Weights of a small transformer language model.
Architecture: RMSNorm before each block, learned positions, untied embeddings, capped logits.
Training: a variant of Muon for these matrices, 122M tokens, 14942 steps.
Each number is 200 + 40 x the weight over its row's rms, rounded and kept within 0 to 999. Layers, rows and columns count from 0. The size before them is the row's rms in percent of the matrix's.

# layer 6 attention query, 288x192, rms 0.0663, rows 202-242, columns 96-143
116,145,137,212,193,152,198,199,136,173,209,270,208,269,180,234,159,156,207,188,237,277,91,204,158,199,236,232,221,233,207,262,185,164,190,246,193,225,207,212,128,251,194,220,177,230,91,173,201
115,173,219,139,161,188,155,202,175,220,158,141,100,187,202,144,228,199,202,199,185,201,126,226,153,208,173,283,178,171,216,140,122,200,237,225,212,211,136,197,130,182,155,137,160,166,239,219,74
114,120,207,311,189,164,167,224,210,178,148,183,170,235,173,261,196,153,130,171,191,191,178,189,204,199,152,197,237,145,174,201,224,188,227,157,181,287,122,179,210,230,249,253,195,200,251,136,132
106,218,216,206,170,203,176,128,226,201,278,221,213,264,154,185,218,229,238,213,158,195,195,214,183,121,218,206,241,129,172,225,295,190,222,170,251,178,166,241,219,156,147,209,212,191,260,206,184
101,205,179,99,191,247,225,172,222,230,200,183,260,200,177,85,184,212,206,163,224,155,195,206,155,215,224,214,214,177,204,128,183,145,249,241,143,211,197,243,195,163,224,180,161,212,196,251,173
107,151,189,230,146,198,209,176,222,236,248,222,200,224,213,205,235,219,232,263,201,233,266,147,256,215,218,212,155,222,219,193,281,230,132,212,199,146,204,182,182,203,225,229,256,230,202,220,223
115,165,193,229,294,213,163,218,185,169,172,127,209,287,148,198,185,194,251,245,207,259,166,270,268,157,214,202,159,199,225,172,231,210,226,152,229,224,208,184,245,146,207,252,134,186,176,225,169
110,100,209,69,179,189,195,181,218,220,243,234,153,198,215,197,233,177,175,172,194,162,178,236,168,187,154,254,233,201,148,204,190,181,270,158,191,259,190,202,164,197,187,230,268,197,206,212,288
117,178,262,123,168,161,224,189,215,198,159,158,207,198,209,129,197,205,223,219,202,227,147,239,228,198,197,198,200,155,217,165,158,254,144,142,198,213,227,202,182,142,126,208,212,165,183,267,252
117,194,226,183,240,187,214,200,142,243,178,234,233,217,136,151,235,126,122,192,169,258,194,214,220,225,261,239,156,211,201,254,169,213,189,94,218,172,161,219,220,213,205,271,227,270,201,265,174
119,283,156,210,137,218,189,185,226,200,252,248,184,129,167,188,148,210,179,225,338,190,165,196,145,174,222,243,178,152,138,223,147,222,214,154,215,213,160,196,196,169,212,174,278,142,185,206,183
113,242,197,196,257,162,207,206,214,153,161,158,183,234,155,238,187,203,220,233,250,166,201,237,200,173,118,284,186,252,138,218,200,237,203,227,96,171,190,248,177,146,244,231,146,143,224,192,167
109,182,94,226,225,150,213,172,199,162,238,205,214,215,193,175,208,231,219,193,232,187,181,163,248,152,239,246,156,156,229,156,203,232,249,198,141,163,165,234,239,182,156,211,129,202,178,187,187
116,204,122,189,211,234,230,261,166,213,145,131,230,185,175,198,221,178,168,182,176,193,184,108,192,173,205,153,217,187,244,165,184,260,186,137,186,182,145,311,214,221,160,121,189,137,243,282,203
110,209,215,156,240,206,194,225,217,190,169,150,259,157,181,196,227,246,226,204,179,159,290,206,297,246,170,159,253,166,148,174,147,184,165,256,163,235,224,193,205,203,165,184,200,188,204,185,242
111,203,176,135,218,201,255,159,191,199,213,232,146,190,146,170,219,184,241,156,203,112,202,186,193,158,218,154,223,233,172,143,154,213,195,164,144,227,111,243,147,241,174,174,142,178,175,206,186
112,102,120,188,184,213,219,234,173,265,221,243,247,175,233,173,238,203,135,177,173,164,201,112,232,161,289,251,252,185,162,205,148,172,265,184,172,191,184,229,203,202,190,177,146,166,193,241,181
116,234,216,173,234,202,212,234,162,218,221,219,260,199,182,234,164,266,149,155,199,205,201,161,215,142,167,168,178,227,245,285,259,120,243,150,195,161,207,183,267,185,217,167,164,162,208,173,214
113,195,201,232,154,198,169,142,218,220,232,187,170,259,202,192,171,123,211,197,161,207,131,116,106,179,148,184,148,167,194,175,246,113,227,242,235,184,208,221,224,180,234,167,197,245,217,129,185
111,240,225,205,162,252,169,115,131,187,194,209,283,212,263,154,122,223,214,160,255,280,228,216,197,202,166,192,191,284,198,213,235,182,222,217,202,217,262,206,246,181,229,151,143,198,232,249,200
111,217,225,261,202,217,199,156,128,224,252,168,259,213,266,170,180,258,170,234,228,233,156,149,177,145,289,201,201,157,130,193,190,208,194,176,217,213,234,123,177,224,155,217,245,214,180,212,197
121,171,183,181,218,183,185,297,236,154,186,198,179,228,168,201,127,203,241,215,214,200,263,254,199,232,171,138,296,265,221,201,160,255,187,148,198,149,160,237,224,194,242,216,234,198,221,197,200
098,136,240,223,224,244,217,197,150,253,199,160,166,275,239,225,267,202,201,201,160,218,245,234,162,206,219,265,201,155,178,222,201,161,230,202,232,263,217,161,221,158,195,212,244,243,176,141,196
105,169,206,230,187,249,131,169,209,199,215,267,120,245,190,200,202,254,203,243,213,255,127,214,206,196,167,147,178,164,223,224,133,273,226,276,198,209,210,194,167,235,202,249,150,194,225,192,221
102,216,152,138,192,172,199,209,242,178,227,197,152,228,121,251,108,240,215,223,256,140,133,178,231,225,235,148,164,240,212,179,230,189,149,259,238,246,199,217,166,269,215,158,243,234,204,140,265
104,182,248,222,160,272,158,234,147,99,208,180,230,178,172,124,134,219,225,187,193,235,141,192,192,173,193,183,199,161,118,222,239,249,220,192,111,233,165,145,192,215,207,286,180,175,191,183,153
097,179,239,240,275,172,268,152,156,208,224,139,183,254,207,165,204,213,188,191,243,284,125,155,226,182,192,213,239,255,202,154,125,185,170,173,210,201,116,137,203,164,103,219,175,143,241,238,252
096,209,246,200,171,150,207,189,298,206,180,141,165,218,246,128,177,230,230,146,159,225,172,198,184,175,144,192,306,217,156,162,240,139,173,175,150,264,142,176,182,202,246,266,242,208,176,141,213
098,230,246,183,204,263,268,210,168,195,178,149,222,223,242,189,161,177,169,253,236,219,219,103,220,168,226,171,172,188,154,217,213,225,174,213,123,203,168,186,194,138,161,137,167,200,141,163,227
101,142,159,155,189,165,196,194,282,222,266,183,181,168,148,180,260,121,191,217,162,184,150,87,252,161,155,207,227,192,242,171,268,208,158,144,217,173,206,246,240,164,162,162,158,127,188,179,237
100,176,256,215,242,235,253,320,224,164,166,174,199,185,239,250,190,216,232,254,131,188,168,179,158,213,181,159,199,212,84,220,260,143,190,230,127,192,227,223,187,223,181,193,169,263,169,140,209
099,190,225,218,215,221,238,190,281,213,189,193,185,223,181,166,206,175,183,221,208,250,200,155,211,198,199,125,209,194,221,207,129,271,267,188,202,243,226,189,235,230,198,125,211,192,198,176,154
105,233,208,258,226,268,169,222,198,203,210,193,158,162,181,168,280,206,154,245,194,243,175,206,231,160,202,221,204,148,142,185,205,137,226,183,208,94,223,167,272,177,200,210,192,126,224,193,235
112,158,193,301,280,198,288,142,134,210,291,138,193,260,159,185,213,262,236,234,218,198,233,159,196,166,175,237,191,167,120,132,210,202,197,215,169,153,228,179,197,217,234,228,204,216,225,169,175
104,191,158,212,227,156,182,240,161,133,244,187,135,195,119,196,166,236,153,196,158,213,223,283,178,216,206,217,169,151,192,236,207,153,261,245,225,212,238,230,233,226,192,187,198,206,218,247,153
105,169,199,218,290,173,135,242,246,238,180,192,191,200,196,114,270,248,224,211,226,163,160,125,222,215,206,205,233,254,179,182,264,183,151,203,248,183,211,140,179,263,265,252,218,198,191,205,199
102,226,199,215,213,189,196,190,261,187,194,199,195,137,146,158,180,206,221,153,293,207,147,223,152,158,160,209,115,211,221,126,221,125,180,250,224,194,194,182,172,165,131,195,142,204,262,191,155
102,157,207,122,169,142,140,238,175,105,204,192,210,250,217,199,192,172,198,233,190,270,173,266,217,197,281,212,166,176,169,155,169,228,222,75,196,143,211,261,196,203,190,265,127,117,127,248,244
105,212,179,199,143,231,196,175,178,244,205,162,237,200,172,245,219,213,211,217,195,233,109,204,217,292,159,164,195,212,233,174,222,225,211,88,210,154,224,227,198,229,245,264,146,165,184,153,267
105,139,207,210,183,139,168,206,205,210,201,239,165,189,205,133,179,179,179,163,265,212,166,205,205,214,235,184,143,108,186,211,194,212,241,187,191,218,230,215,201,152,163,229,258,201,169,171,191
100,285,211,352,221,219,237,177,142,170,185,188,231,241,226,152,168,172,159,201,202,190,164,196,153,213,238,215,266,187,233,205,219,254,201,218,127,183,123,250,238,163,256,184,254,257,154,229,204
# layer 6 attention key, 288x192, rms 0.0666, rows 202-241, columns 96-143
113,207,252,207,217,109,182,205,169,171,169,227,193,177,238,236,216,186,189,159,183,159,127,134,243,200,176,241,178,164,130,263,178,177,208,215,200,209,232,223,267,260,163,140,203,206,154,172,143
115,145,215,176,177,88,195,228,176,264,231,135,164,169,212,198,202,237,253,186,226,131,217,250,160,196,198,283,180,265,206,280,170,238,154,170,198,193,202,208,192,114,215,259,201,202,173,201,127
114,131,266,198,212,87,180,186,198,170,233,297,175,168,264,180,292,212,185,186,184,116,235,257,161,199,157,217,164,161,232,164,189,202,190,213,186,246,282,211,125,249,176,289,176,139,221,209,189
115,215,226,155,218,278,212,65,211,226,198,130,241,210,236,190,256,166,212,153,169,156,214,301,209,180,187,187,214,187,143,194,195,234,232,194,265,228,121,188,226,259,180,204,161,138,224,146,158
112,204,225,138,227,205,212,155,193,191,110,166,277,178,190,170,126,210,242,226,177,179,163,247,233,239,235,186,145,245,211,198,272,221,220,164,155,117,246,164,176,159,213,186,201,266,174,205,133
114,131,265,287,210,207,237,169,181,257,227,203,156,201,180,180,189,235,225,196,143,212,163,113,249,235,195,189,291,283,229,201,227,142,150,200,181,261,177,163,154,198,251,136,240,228,195,191,185
115,194,225,257,250,200,175,226,204,167,209,203,154,297,217,185,197,151,172,204,195,191,157,138,211,234,219,135,252,131,185,210,196,182,191,184,226,185,208,190,163,186,177,280,171,173,190,188,188
114,166,198,204,180,223,154,212,247,156,256,144,174,255,229,228,148,151,212,134,146,241,226,216,150,181,223,235,216,158,114,160,207,230,274,201,180,163,214,187,216,233,194,203,230,233,236,240,189
111,201,224,219,176,122,190,194,223,206,190,152,198,228,201,171,175,195,210,163,189,257,200,184,177,187,238,222,215,146,284,220,129,276,148,167,216,254,217,261,159,117,161,194,190,206,218,207,227
116,206,274,222,197,156,223,298,182,209,226,221,206,225,173,200,192,157,264,218,168,166,200,280,285,171,207,240,76,244,117,194,193,172,178,188,217,137,246,255,200,167,176,192,193,240,204,252,232
121,204,212,163,200,271,138,238,172,225,218,166,147,192,158,223,164,217,193,231,239,143,162,200,134,142,232,212,189,164,144,178,222,255,191,189,276,178,156,214,252,211,195,187,175,153,149,196,177
119,190,220,170,217,192,134,183,166,93,233,152,191,174,128,187,237,239,222,220,222,181,229,174,207,152,201,156,153,234,199,209,184,256,225,174,155,173,224,184,126,156,173,237,251,215,254,256,179
116,208,170,220,243,214,138,163,219,208,128,207,247,154,202,223,250,198,227,179,165,158,179,114,251,151,233,216,226,172,195,225,226,230,167,206,125,175,170,210,250,173,160,212,188,277,234,190,146
117,190,162,141,206,235,185,149,151,174,213,193,220,156,215,178,157,208,182,246,258,224,143,276,224,109,230,159,173,166,245,185,151,292,145,111,191,228,166,280,235,219,191,141,188,145,241,225,261
117,186,119,186,243,178,231,149,74,220,150,112,222,158,247,134,259,170,199,241,243,225,224,202,279,235,181,238,268,164,152,187,218,145,125,247,186,201,154,197,145,166,241,195,154,186,223,264,253
113,209,186,149,247,222,252,182,210,187,288,214,193,194,190,179,183,199,130,184,192,115,224,220,180,225,176,193,88,221,213,241,197,241,203,184,164,210,156,173,191,282,201,100,158,243,196,136,169
111,191,163,109,171,228,218,201,199,171,152,231,223,245,189,162,135,241,203,179,214,179,238,169,143,186,166,190,166,143,194,270,157,185,167,151,215,167,237,176,247,192,141,243,155,148,268,222,181
118,163,278,200,216,182,141,178,184,216,246,199,210,246,192,224,181,244,228,185,206,203,189,181,231,182,188,257,179,202,254,190,234,151,170,150,167,67,208,242,151,230,164,182,156,142,131,160,188
113,111,203,189,208,163,195,151,207,162,173,239,153,236,161,191,149,195,283,228,219,218,138,115,224,147,185,239,122,202,176,179,234,152,160,240,248,166,174,241,213,187,236,237,219,257,202,183,202
112,209,196,222,215,276,87,155,104,237,258,291,206,226,246,152,215,160,192,233,212,229,189,212,124,136,206,234,167,172,162,224,249,272,235,238,181,275,201,182,218,151,220,201,238,236,149,206,184
116,203,189,282,139,186,233,169,143,188,200,255,161,238,197,160,240,200,211,255,194,228,200,116,166,221,198,201,277,183,118,186,167,250,240,150,214,152,202,188,215,127,221,270,262,243,155,180,166
122,154,160,156,122,148,170,216,189,219,257,164,237,257,215,217,208,222,150,259,191,236,231,298,233,220,280,208,177,239,222,256,151,231,136,214,199,281,234,206,181,251,243,107,158,178,170,186,180
096,215,170,198,259,151,171,171,194,249,207,238,167,248,187,198,241,168,196,185,174,192,121,292,164,142,127,219,184,151,186,191,124,284,280,204,253,185,226,238,252,165,127,155,197,213,217,164,186
097,244,216,241,134,192,170,182,209,163,203,205,166,238,210,264,112,173,179,228,215,187,231,234,148,221,202,177,201,181,135,175,252,163,164,189,187,207,240,231,207,115,220,247,181,214,171,176,215
101,233,189,191,170,188,220,213,252,123,151,234,186,212,188,225,178,300,185,226,207,92,180,229,217,198,201,204,185,202,255,235,208,212,205,213,208,205,181,218,173,225,215,171,240,250,156,145,219
098,173,219,169,248,256,200,170,207,201,271,203,246,271,245,200,178,155,170,153,160,163,274,201,281,158,257,176,201,166,118,144,179,172,233,201,163,230,172,255,256,188,149,214,243,203,204,136,205
102,234,183,203,187,179,172,237,165,250,252,180,184,199,175,203,192,189,195,246,193,153,220,205,188,226,202,207,241,107,246,163,194,210,212,279,181,205,228,189,228,220,182,190,187,109,235,226,261
091,217,173,270,184,212,157,159,150,189,232,229,196,235,226,157,225,248,171,159,206,200,155,183,220,191,82,260,171,193,229,210,193,236,141,172,171,237,263,165,155,225,228,246,204,146,132,87,196
107,236,226,238,297,195,176,174,187,248,222,241,154,183,227,214,211,190,263,181,139,174,146,142,221,167,238,217,219,215,148,204,256,168,215,267,92,155,270,160,258,163,168,134,202,221,266,167,136
107,218,190,225,232,136,152,196,209,164,169,134,241,205,167,225,196,222,164,133,203,148,166,206,235,172,253,189,205,189,184,188,130,136,198,163,190,174,161,241,224,166,211,179,196,150,204,149,247
103,222,245,231,187,161,158,171,255,236,227,284,188,164,146,165,143,158,185,152,185,192,278,153,249,158,281,212,259,191,87,235,189,189,205,171,213,147,220,214,200,223,228,247,146,316,203,206,159
100,232,186,171,214,227,193,151,192,203,182,269,186,249,197,223,199,207,146,201,183,227,102,186,130,230,226,160,180,186,289,167,170,274,205,243,241,187,217,208,189,206,230,198,237,289,200,226,218
097,227,201,285,252,228,246,191,131,153,160,246,245,230,169,239,143,243,180,256,106,206,244,227,237,232,181,190,271,199,186,198,175,205,239,178,199,132,169,151,222,169,143,221,241,138,176,189,216
104,294,212,228,227,289,179,173,122,211,261,195,236,209,218,200,199,195,193,195,248,158,235,225,229,165,131,181,180,297,165,198,197,246,284,207,187,246,176,155,169,186,201,139,154,234,212,113,259
100,188,184,128,127,224,155,230,232,218,263,195,86,185,123,274,153,140,236,184,279,162,218,231,197,191,126,227,170,184,200,134,115,255,214,231,213,257,200,184,198,199,195,231,258,237,238,180,228
103,202,195,222,184,203,222,239,278,245,260,185,162,216,137,188,190,170,215,199,145,215,154,246,212,183,189,173,140,217,202,213,157,131,218,202,200,253,226,144,194,198,210,160,218,188,190,212,222
098,208,216,237,215,252,245,256,201,212,198,168,193,111,172,190,198,161,213,214,182,164,190,272,97,241,224,202,176,273,238,146,178,189,248,245,157,180,170,206,214,188,154,185,172,223,211,187,172
101,205,230,169,184,178,117,251,130,251,224,126,168,288,180,172,190,220,157,234,232,219,193,211,248,174,205,213,198,223,230,200,177,174,164,129,186,183,202,219,203,124,188,224,97,191,243,182,211
099,197,109,77,188,222,167,199,260,178,223,216,204,193,209,218,235,218,138,122,173,250,198,170,246,208,230,162,194,253,202,169,217,184,208,185,164,203,227,177,248,198,218,154,120,197,210,250,271
096,95,185,186,204,114,267,249,219,140,160,157,191,230,175,138,95,161,177,250,173,213,182,195,242,193,242,232,176,183,179,182,199,202,163,183,158,148,143,195,192,299,211,158,169,199,209,206,127
# layer 6 attention value, 288x192, rms 0.0877, rows 192-223, columns 96-143
099,243,272,212,282,230,263,121,187,193,182,183,201,233,184,184,298,236,133,148,156,267,143,290,157,179,207,214,134,237,166,154,215,201,216,244,165,187,165,195,147,189,257,152,178,247,185,180,190
098,210,194,199,177,126,169,239,164,256,229,281,126,204,138,200,162,138,218,250,127,196,217,178,145,208,190,210,239,181,236,189,147,172,181,208,278,128,183,207,173,182,183,230,256,216,226,162,161
096,238,197,197,184,224,180,167,140,197,138,218,183,202,224,204,146,226,152,191,175,187,100,188,222,180,190,268,154,183,217,275,176,169,222,156,282,217,224,192,198,183,203,110,139,253,177,138,215
103,297,195,222,230,231,141,191,249,211,272,223,232,204,205,234,189,173,229,254,119,204,208,207,152,251,116,156,162,253,173,228,227,178,250,154,169,139,143,231,200,247,206,267,212,171,199,305,148
098,234,136,191,164,170,137,177,275,236,163,223,188,237,184,207,213,167,217,172,234,210,268,118,204,179,167,238,174,229,185,148,123,247,242,200,181,226,221,194,235,201,235,180,220,252,152,168,191
100,107,145,219,236,211,220,178,208,175,225,279,246,258,155,226,125,198,140,165,215,242,194,193,213,144,161,158,251,55,196,193,172,178,218,171,160,223,202,199,232,166,251,134,213,272,232,138,223
104,225,188,181,160,249,202,169,164,232,217,208,190,233,138,230,246,178,147,285,231,215,209,184,184,193,139,225,141,188,166,143,216,124,226,273,164,213,136,162,139,199,204,189,266,156,200,131,138
094,154,187,146,208,159,220,204,213,213,156,279,202,200,150,208,259,155,160,172,212,206,255,209,209,159,148,198,211,240,210,166,215,153,218,197,245,185,226,161,156,183,247,250,191,196,192,206,96
101,221,171,179,178,281,152,184,204,147,248,223,253,198,207,249,222,142,266,99,177,141,201,198,195,269,206,200,177,174,241,255,250,166,165,178,197,204,245,171,200,204,212,250,175,186,198,240,244
104,177,175,241,270,192,177,200,183,249,165,160,195,187,213,243,290,150,251,200,186,181,140,217,200,93,142,214,203,271,207,215,206,219,222,222,178,136,265,162,186,158,210,153,123,158,161,253,194
102,216,246,259,202,199,312,260,203,186,247,189,171,247,196,133,198,162,236,249,168,196,205,108,180,234,236,159,232,188,185,250,231,221,211,156,136,227,202,244,167,196,267,219,245,170,218,104,239
110,195,154,214,152,211,216,196,163,153,230,152,217,259,205,212,197,242,242,164,280,227,156,209,219,212,199,235,318,232,135,184,195,215,157,232,139,85,196,176,190,218,213,220,216,247,134,211,211
102,184,242,131,245,201,91,283,191,204,163,215,202,238,189,167,208,253,259,229,177,199,268,227,163,220,212,265,242,229,187,156,244,174,274,180,243,182,187,186,190,140,224,240,220,200,244,267,177
098,269,220,194,168,247,184,256,150,232,199,175,261,172,216,203,259,215,206,248,269,141,253,207,181,133,229,253,211,121,181,205,167,188,161,162,205,200,194,302,156,245,241,249,213,156,240,192,193
106,218,139,172,196,114,200,207,193,144,134,199,218,152,257,215,246,189,188,201,163,241,283,226,219,178,152,219,214,253,160,241,175,162,212,230,143,221,190,104,178,191,155,174,190,206,190,232,193
091,235,218,178,209,186,228,196,138,158,127,154,206,180,207,126,130,191,189,304,244,211,249,186,147,238,114,204,233,152,197,229,224,177,168,146,242,242,179,152,244,271,259,162,230,198,217,157,249
105,235,144,185,248,226,230,196,165,225,172,200,237,195,229,198,277,152,177,189,265,217,164,140,126,157,312,187,220,222,205,182,237,230,165,182,252,224,220,167,211,231,152,193,187,208,244,181,166
100,152,217,140,168,252,234,184,190,205,152,221,223,269,204,266,131,162,186,115,244,132,229,208,156,206,256,203,191,198,193,173,176,166,132,203,210,241,179,207,123,209,191,247,250,200,260,154,234
105,239,258,201,281,163,226,176,165,158,226,133,199,203,223,232,204,156,206,155,252,263,222,172,165,238,224,227,142,157,202,261,246,155,197,190,228,105,153,206,164,218,191,186,130,194,165,165,210
101,120,195,115,137,212,240,167,184,216,229,198,225,183,272,109,160,234,196,140,210,258,158,189,269,164,181,173,178,172,216,212,240,189,226,233,167,189,205,236,209,236,233,183,235,203,236,146,168
099,165,133,185,177,231,176,261,212,237,130,221,226,140,225,144,177,63,208,229,181,209,174,174,184,147,229,188,182,298,110,84,162,193,230,200,195,252,224,187,301,204,222,170,234,224,178,198,197
098,201,136,198,226,264,127,169,212,114,233,174,230,250,142,165,165,158,220,240,161,219,278,205,155,181,232,201,174,143,229,152,173,186,99,209,225,184,264,223,230,257,158,187,193,222,167,149,250
101,210,197,194,211,211,270,188,180,258,203,175,243,241,182,242,244,201,160,125,140,250,118,235,270,227,82,137,176,185,208,282,216,244,208,229,196,178,175,186,226,178,216,206,241,136,228,255,160
100,195,174,216,214,180,271,213,180,190,247,286,224,148,238,169,263,236,153,93,208,209,209,184,165,136,245,200,155,261,183,153,154,189,181,195,272,177,228,208,213,281,230,155,144,244,266,214,171
099,237,248,202,187,171,182,278,192,236,169,186,272,204,239,164,170,118,200,232,285,247,214,210,173,231,151,113,246,266,232,281,210,191,194,246,213,139,103,251,234,180,229,142,244,239,251,183,223
106,177,181,276,199,123,263,226,233,233,146,265,223,228,220,191,113,247,242,191,161,159,224,170,170,160,218,199,151,226,172,253,244,182,226,225,239,244,214,230,164,159,177,226,239,178,173,212,216
107,218,198,164,165,172,149,201,243,239,138,164,196,173,210,242,207,179,212,231,163,136,283,226,149,204,185,160,142,199,237,241,192,215,227,113,208,169,229,152,244,215,239,188,294,169,213,241,242
093,229,252,222,215,238,204,213,184,219,201,151,203,185,210,156,238,271,158,221,147,207,210,181,170,246,239,221,219,182,145,235,127,163,144,242,129,201,135,195,208,250,194,269,219,158,130,210,221
097,209,224,182,162,164,211,205,184,189,112,270,188,222,273,221,226,147,190,164,233,183,238,152,205,232,215,201,147,221,188,161,151,196,272,145,165,181,101,186,212,136,184,175,171,138,149,249,269
096,221,139,182,182,151,238,134,174,304,218,209,255,195,251,241,152,213,174,264,138,243,184,201,123,190,211,233,157,187,235,152,230,148,184,217,172,185,237,231,275,201,223,192,178,208,293,169,183
102,162,257,113,223,202,245,183,161,249,144,194,166,168,266,234,219,176,177,218,173,173,210,268,256,178,217,184,281,161,143,132,174,268,189,183,230,199,198,157,159,195,243,155,183,273,175,185,224
104,167,272,273,230,219,178,174,207,285,140,262,138,219,173,162,219,253,224,148,223,246,272,209,166,177,183,206,205,209,223,177,310,211,161,204,264,199,260,255,238,251,182,222,207,214,242,224,204
# layer 6 attention output (transposed), 288x192, rms 0.132, rows 192-223, columns 96-143
099,234,192,153,119,177,156,178,196,233,201,192,244,254,226,198,167,161,243,175,184,187,228,186,249,174,198,248,199,194,291,171,201,166,184,146,215,150,199,169,164,246,198,230,165,135,171,159,224
094,191,209,166,172,217,233,181,237,114,218,183,212,236,247,210,212,250,169,172,348,202,216,246,199,250,217,159,157,230,220,165,174,97,121,169,184,210,222,142,201,173,204,151,199,178,231,219,206
097,217,144,216,217,164,214,192,238,187,221,155,158,272,212,219,240,228,280,181,238,189,212,233,171,212,148,226,285,174,150,196,208,167,175,173,181,238,251,186,165,213,119,180,229,150,203,239,150
095,174,194,232,215,154,287,222,151,237,241,245,174,153,181,185,206,193,213,252,257,263,149,216,127,136,218,171,220,182,175,248,254,225,144,220,219,167,176,232,198,194,166,115,193,230,143,156,205
093,176,241,164,161,121,180,236,151,156,244,140,273,180,178,221,227,275,114,205,233,200,153,177,207,204,199,166,198,216,214,150,222,225,194,165,172,187,228,194,201,240,149,196,220,222,225,183,215
096,293,253,169,188,144,187,209,227,194,236,208,111,199,165,189,176,242,210,218,171,206,257,237,241,240,255,201,238,226,237,208,240,179,161,221,303,274,183,205,210,172,162,243,207,168,175,208,212
090,139,224,201,210,195,144,199,241,230,243,164,156,209,187,173,178,165,196,211,212,195,135,189,180,232,191,151,235,194,214,228,184,233,156,119,234,241,234,130,162,253,189,191,133,190,175,167,249
100,259,235,216,228,258,182,130,172,238,249,149,143,182,149,200,141,230,237,194,179,204,178,202,201,155,220,202,187,192,212,274,202,276,116,214,194,196,222,235,200,158,162,154,240,179,204,225,248
092,189,152,191,176,249,127,274,182,233,174,197,206,176,189,142,139,273,221,185,265,228,192,167,187,192,185,285,211,159,190,174,179,274,228,214,183,280,196,235,222,234,100,168,245,204,233,185,195
094,168,211,136,126,205,211,209,168,283,203,118,207,185,156,185,207,177,173,167,219,222,212,168,229,261,219,210,212,90,219,238,212,215,197,268,226,172,204,202,183,246,208,197,306,217,135,235,225
097,220,156,241,172,185,151,169,134,185,192,235,176,118,194,165,226,185,173,145,169,226,144,137,213,250,211,140,190,176,194,213,221,127,103,153,274,197,259,215,248,261,211,221,166,172,151,217,197
100,227,253,222,242,202,154,275,265,291,179,142,200,135,202,108,261,190,201,106,182,184,263,201,199,136,181,192,182,193,192,244,223,235,172,131,222,186,164,203,246,219,215,218,150,169,219,226,172
100,191,144,260,166,206,284,209,226,255,192,150,142,198,224,248,203,158,98,155,171,123,194,149,259,110,240,142,257,210,177,141,163,168,216,215,235,162,183,200,186,247,184,139,214,210,213,118,257
091,234,149,211,262,157,148,240,218,227,182,198,146,199,261,175,174,238,188,188,212,171,220,278,183,276,157,208,141,303,218,187,204,163,170,213,213,228,197,191,191,173,171,199,162,235,226,215,197
100,234,193,236,186,216,171,107,161,219,146,240,206,228,226,195,214,220,218,250,182,135,231,176,183,186,215,211,151,182,194,224,225,260,179,180,162,129,194,205,279,196,270,221,201,188,142,225,278
094,265,178,229,169,202,198,224,217,247,155,218,188,280,202,222,169,253,200,117,196,186,183,131,214,143,245,181,189,262,226,250,213,141,224,229,247,179,154,300,198,207,200,207,111,189,209,210,164
092,140,175,264,262,227,169,219,213,238,241,193,212,220,127,341,136,235,286,97,156,163,209,228,137,167,183,154,167,236,244,194,149,122,220,169,233,228,171,240,202,215,259,211,193,177,227,165,225
091,215,168,264,258,205,123,179,239,200,258,129,179,219,196,157,276,198,154,224,238,245,124,172,201,189,121,261,194,235,248,173,192,153,127,182,173,189,194,182,212,170,220,182,211,212,156,180,161
105,214,147,225,211,213,201,246,164,216,142,151,114,236,231,198,184,126,224,214,156,159,194,275,135,234,231,140,199,190,227,164,218,171,156,184,191,316,190,259,225,179,184,246,176,169,222,145,198
100,225,166,179,186,247,235,219,225,231,159,220,183,201,204,238,272,183,155,165,214,197,204,259,222,265,188,183,218,233,200,269,185,207,216,212,222,130,222,209,235,182,238,212,267,147,229,184,202
092,224,258,170,186,204,146,209,185,179,225,180,198,182,123,260,214,232,242,187,257,152,251,198,216,271,181,186,295,207,243,168,295,190,185,196,231,190,175,185,211,231,243,214,150,173,243,281,241
093,215,246,176,228,128,194,253,271,214,152,235,124,169,216,196,196,214,128,229,205,302,244,211,200,149,242,178,214,254,240,188,204,212,220,103,203,269,178,157,169,126,217,227,216,157,262,189,180
095,169,162,151,173,226,253,244,260,135,249,183,174,180,161,177,197,174,179,221,135,169,159,236,157,139,233,244,247,198,172,189,252,104,238,204,146,209,130,178,232,175,209,138,131,254,209,131,159
096,325,160,164,139,253,179,183,201,132,175,160,212,212,195,254,195,147,222,178,228,187,201,324,220,183,180,231,187,142,168,182,323,169,205,178,211,145,259,204,252,219,155,213,198,226,212,214,229
099,188,125,214,213,228,231,153,226,123,240,211,184,201,268,210,281,245,189,156,166,236,208,144,170,173,118,199,197,177,177,191,213,195,214,147,195,214,157,209,224,249,252,223,154,178,139,146,183
093,173,217,146,208,199,173,139,256,162,226,214,197,158,224,224,154,232,144,144,179,178,244,248,235,194,223,234,193,187,231,188,192,198,130,132,233,110,127,238,201,151,174,140,194,200,249,227,248
094,239,179,171,241,226,202,183,146,247,312,218,125,224,234,155,155,219,190,227,230,166,170,245,242,192,111,207,171,178,174,187,158,172,229,258,221,221,179,196,175,215,209,233,164,249,149,141,176
089,169,135,118,171,164,143,170,202,104,203,244,134,232,267,215,218,219,132,174,256,211,183,256,179,175,213,154,182,203,258,149,277,203,221,216,203,248,206,282,177,222,184,213,242,151,224,139,161
090,144,215,205,176,180,189,191,234,193,228,152,200,198,243,224,192,287,260,228,171,226,193,182,246,175,200,224,294,238,213,150,229,228,181,241,231,216,190,192,238,233,184,221,235,158,299,110,226
093,136,244,242,172,184,187,212,235,136,176,161,223,229,203,188,194,238,242,134,196,180,134,176,287,202,230,105,255,190,234,188,220,216,224,149,192,208,147,191,164,158,219,222,191,200,266,206,191
098,189,212,252,227,219,167,168,221,178,268,261,204,215,191,161,164,165,171,261,191,262,207,197,139,230,128,204,218,225,200,177,167,188,213,199,169,154,224,199,326,196,229,223,118,125,159,291,190
099,177,138,237,239,242,193,240,180,92,182,208,229,250,226,272,218,163,194,253,197,162,233,187,251,240,189,159,235,164,206,184,65,245,199,223,195,186,219,230,174,155,232,163,228,175,189,201,236